config = dict(
    num_hidden_layers=9,
    positions='learned',
    extras=['capped logits'],
    init_std_down=0.0251,
    lr_head=0.00747,
    decay_fraction=0.816,
)
Each number is 128 + 32 x the weight over its row's rms, rounded and kept within 0 to 255. Layers, rows and columns count from 0. Numbers have three digits each. The size before them is the row's rms in percent of the matrix's.

# layer 3 MLP up, 1536x192, rms 0.147, rows 1525-1535, columns 96-191
090:129176116105235115154077185116193151068175112141069141111091105112147163131176117104166172099109084114094127168127139080126139088128172142106162098117127140117108099087141112181082087175090107121104134151107116097133175186152128071134088143184153086161180113136098149088115138102149134149
121:103183138090137140125204180122124118185146155120106132074137133139116146137157104081175161129131134177185094155070147141128176138129133073053126132081104140226125149102166131167098147151154129134139151155122124120154164135079159092138124178157148129178153097137140143119125090179091122096
094:158164096161098131169165132050119114115121174111101142098148121109133098185105057197120120096057160099116130139150158159154092118095107110185162110079132130102129092149163122110092124169121153081129137137143143131162097162094173125112163101101099159111107131130150128157155138199083138139
068:118149153100146154155126131127181119081094136155170111154148081108113154120091078172129140132143090111107150131148134121176163171132106156129112111167163175113114132149106179078136134144161107163151167171131150132097132150104067146125150114157101126156154192177132062191169142104096119077
102:161097145101126117090212178174154140113137129129116163178205059128132153161089094121136173140139110151206137093127113079103156134185087096110142092196103156163155137094090113115117108126104099111158126210080179116111132123157105087130109110163143115129085116098139076107121138171161105107
107:114101138159147129170135149117151120134114129102119187150116126110127117130128125139135092153161043139131151122124152146082164120137175104131038152125121027111154119152142144077164167098131141180157138103097098179140096124134140107070141087159105146098117170113144169160111109204118099104
112:115115133115092147097124172066152112241142157114080160129088099089112143087137116118107142110095199152133151151099133108132130145093129108079105080104131154141107188144171108144086102146146123158143096131178140071163161174150120117152117107111110170117129120114104153123109126069099098113
126:111128203151169131110136128127138131207066196075175139120127134122166093097098155145193109117102127185114112171107099176082146153120165129133140144100156055113144149140158155137118126117187077193102113205082087149093104125167129082153111088123178136094147172146109117131113134115048119150
126:131109139081183136181187121156112115107127139148095114184103107105162097178146129152062123116108113059147133134090098136139101147139138132143126053141138229173141123169147141135127165112120167140157169168126109132116128096165109133160084083167127120137115124099169115117161116147133119143
114:172149085177142163116145190174128131094167141178146153111110119113128139147114156141115083155158155103112169097160145173107114096109086127147132163164136124126128145084109095061120124152087154085109148105143156165159160142141106092129177145093094182162133133161125115111088140195113110139
104:142131164088116108088140126173128143119192119118074134109092093129160137086141097060092187153128131112106138091166115084145153164107128161127148173108132137155102182138120121178165077105091151091159177105125164109099129146124119130139112120168054181134147158175134043099091111113111084129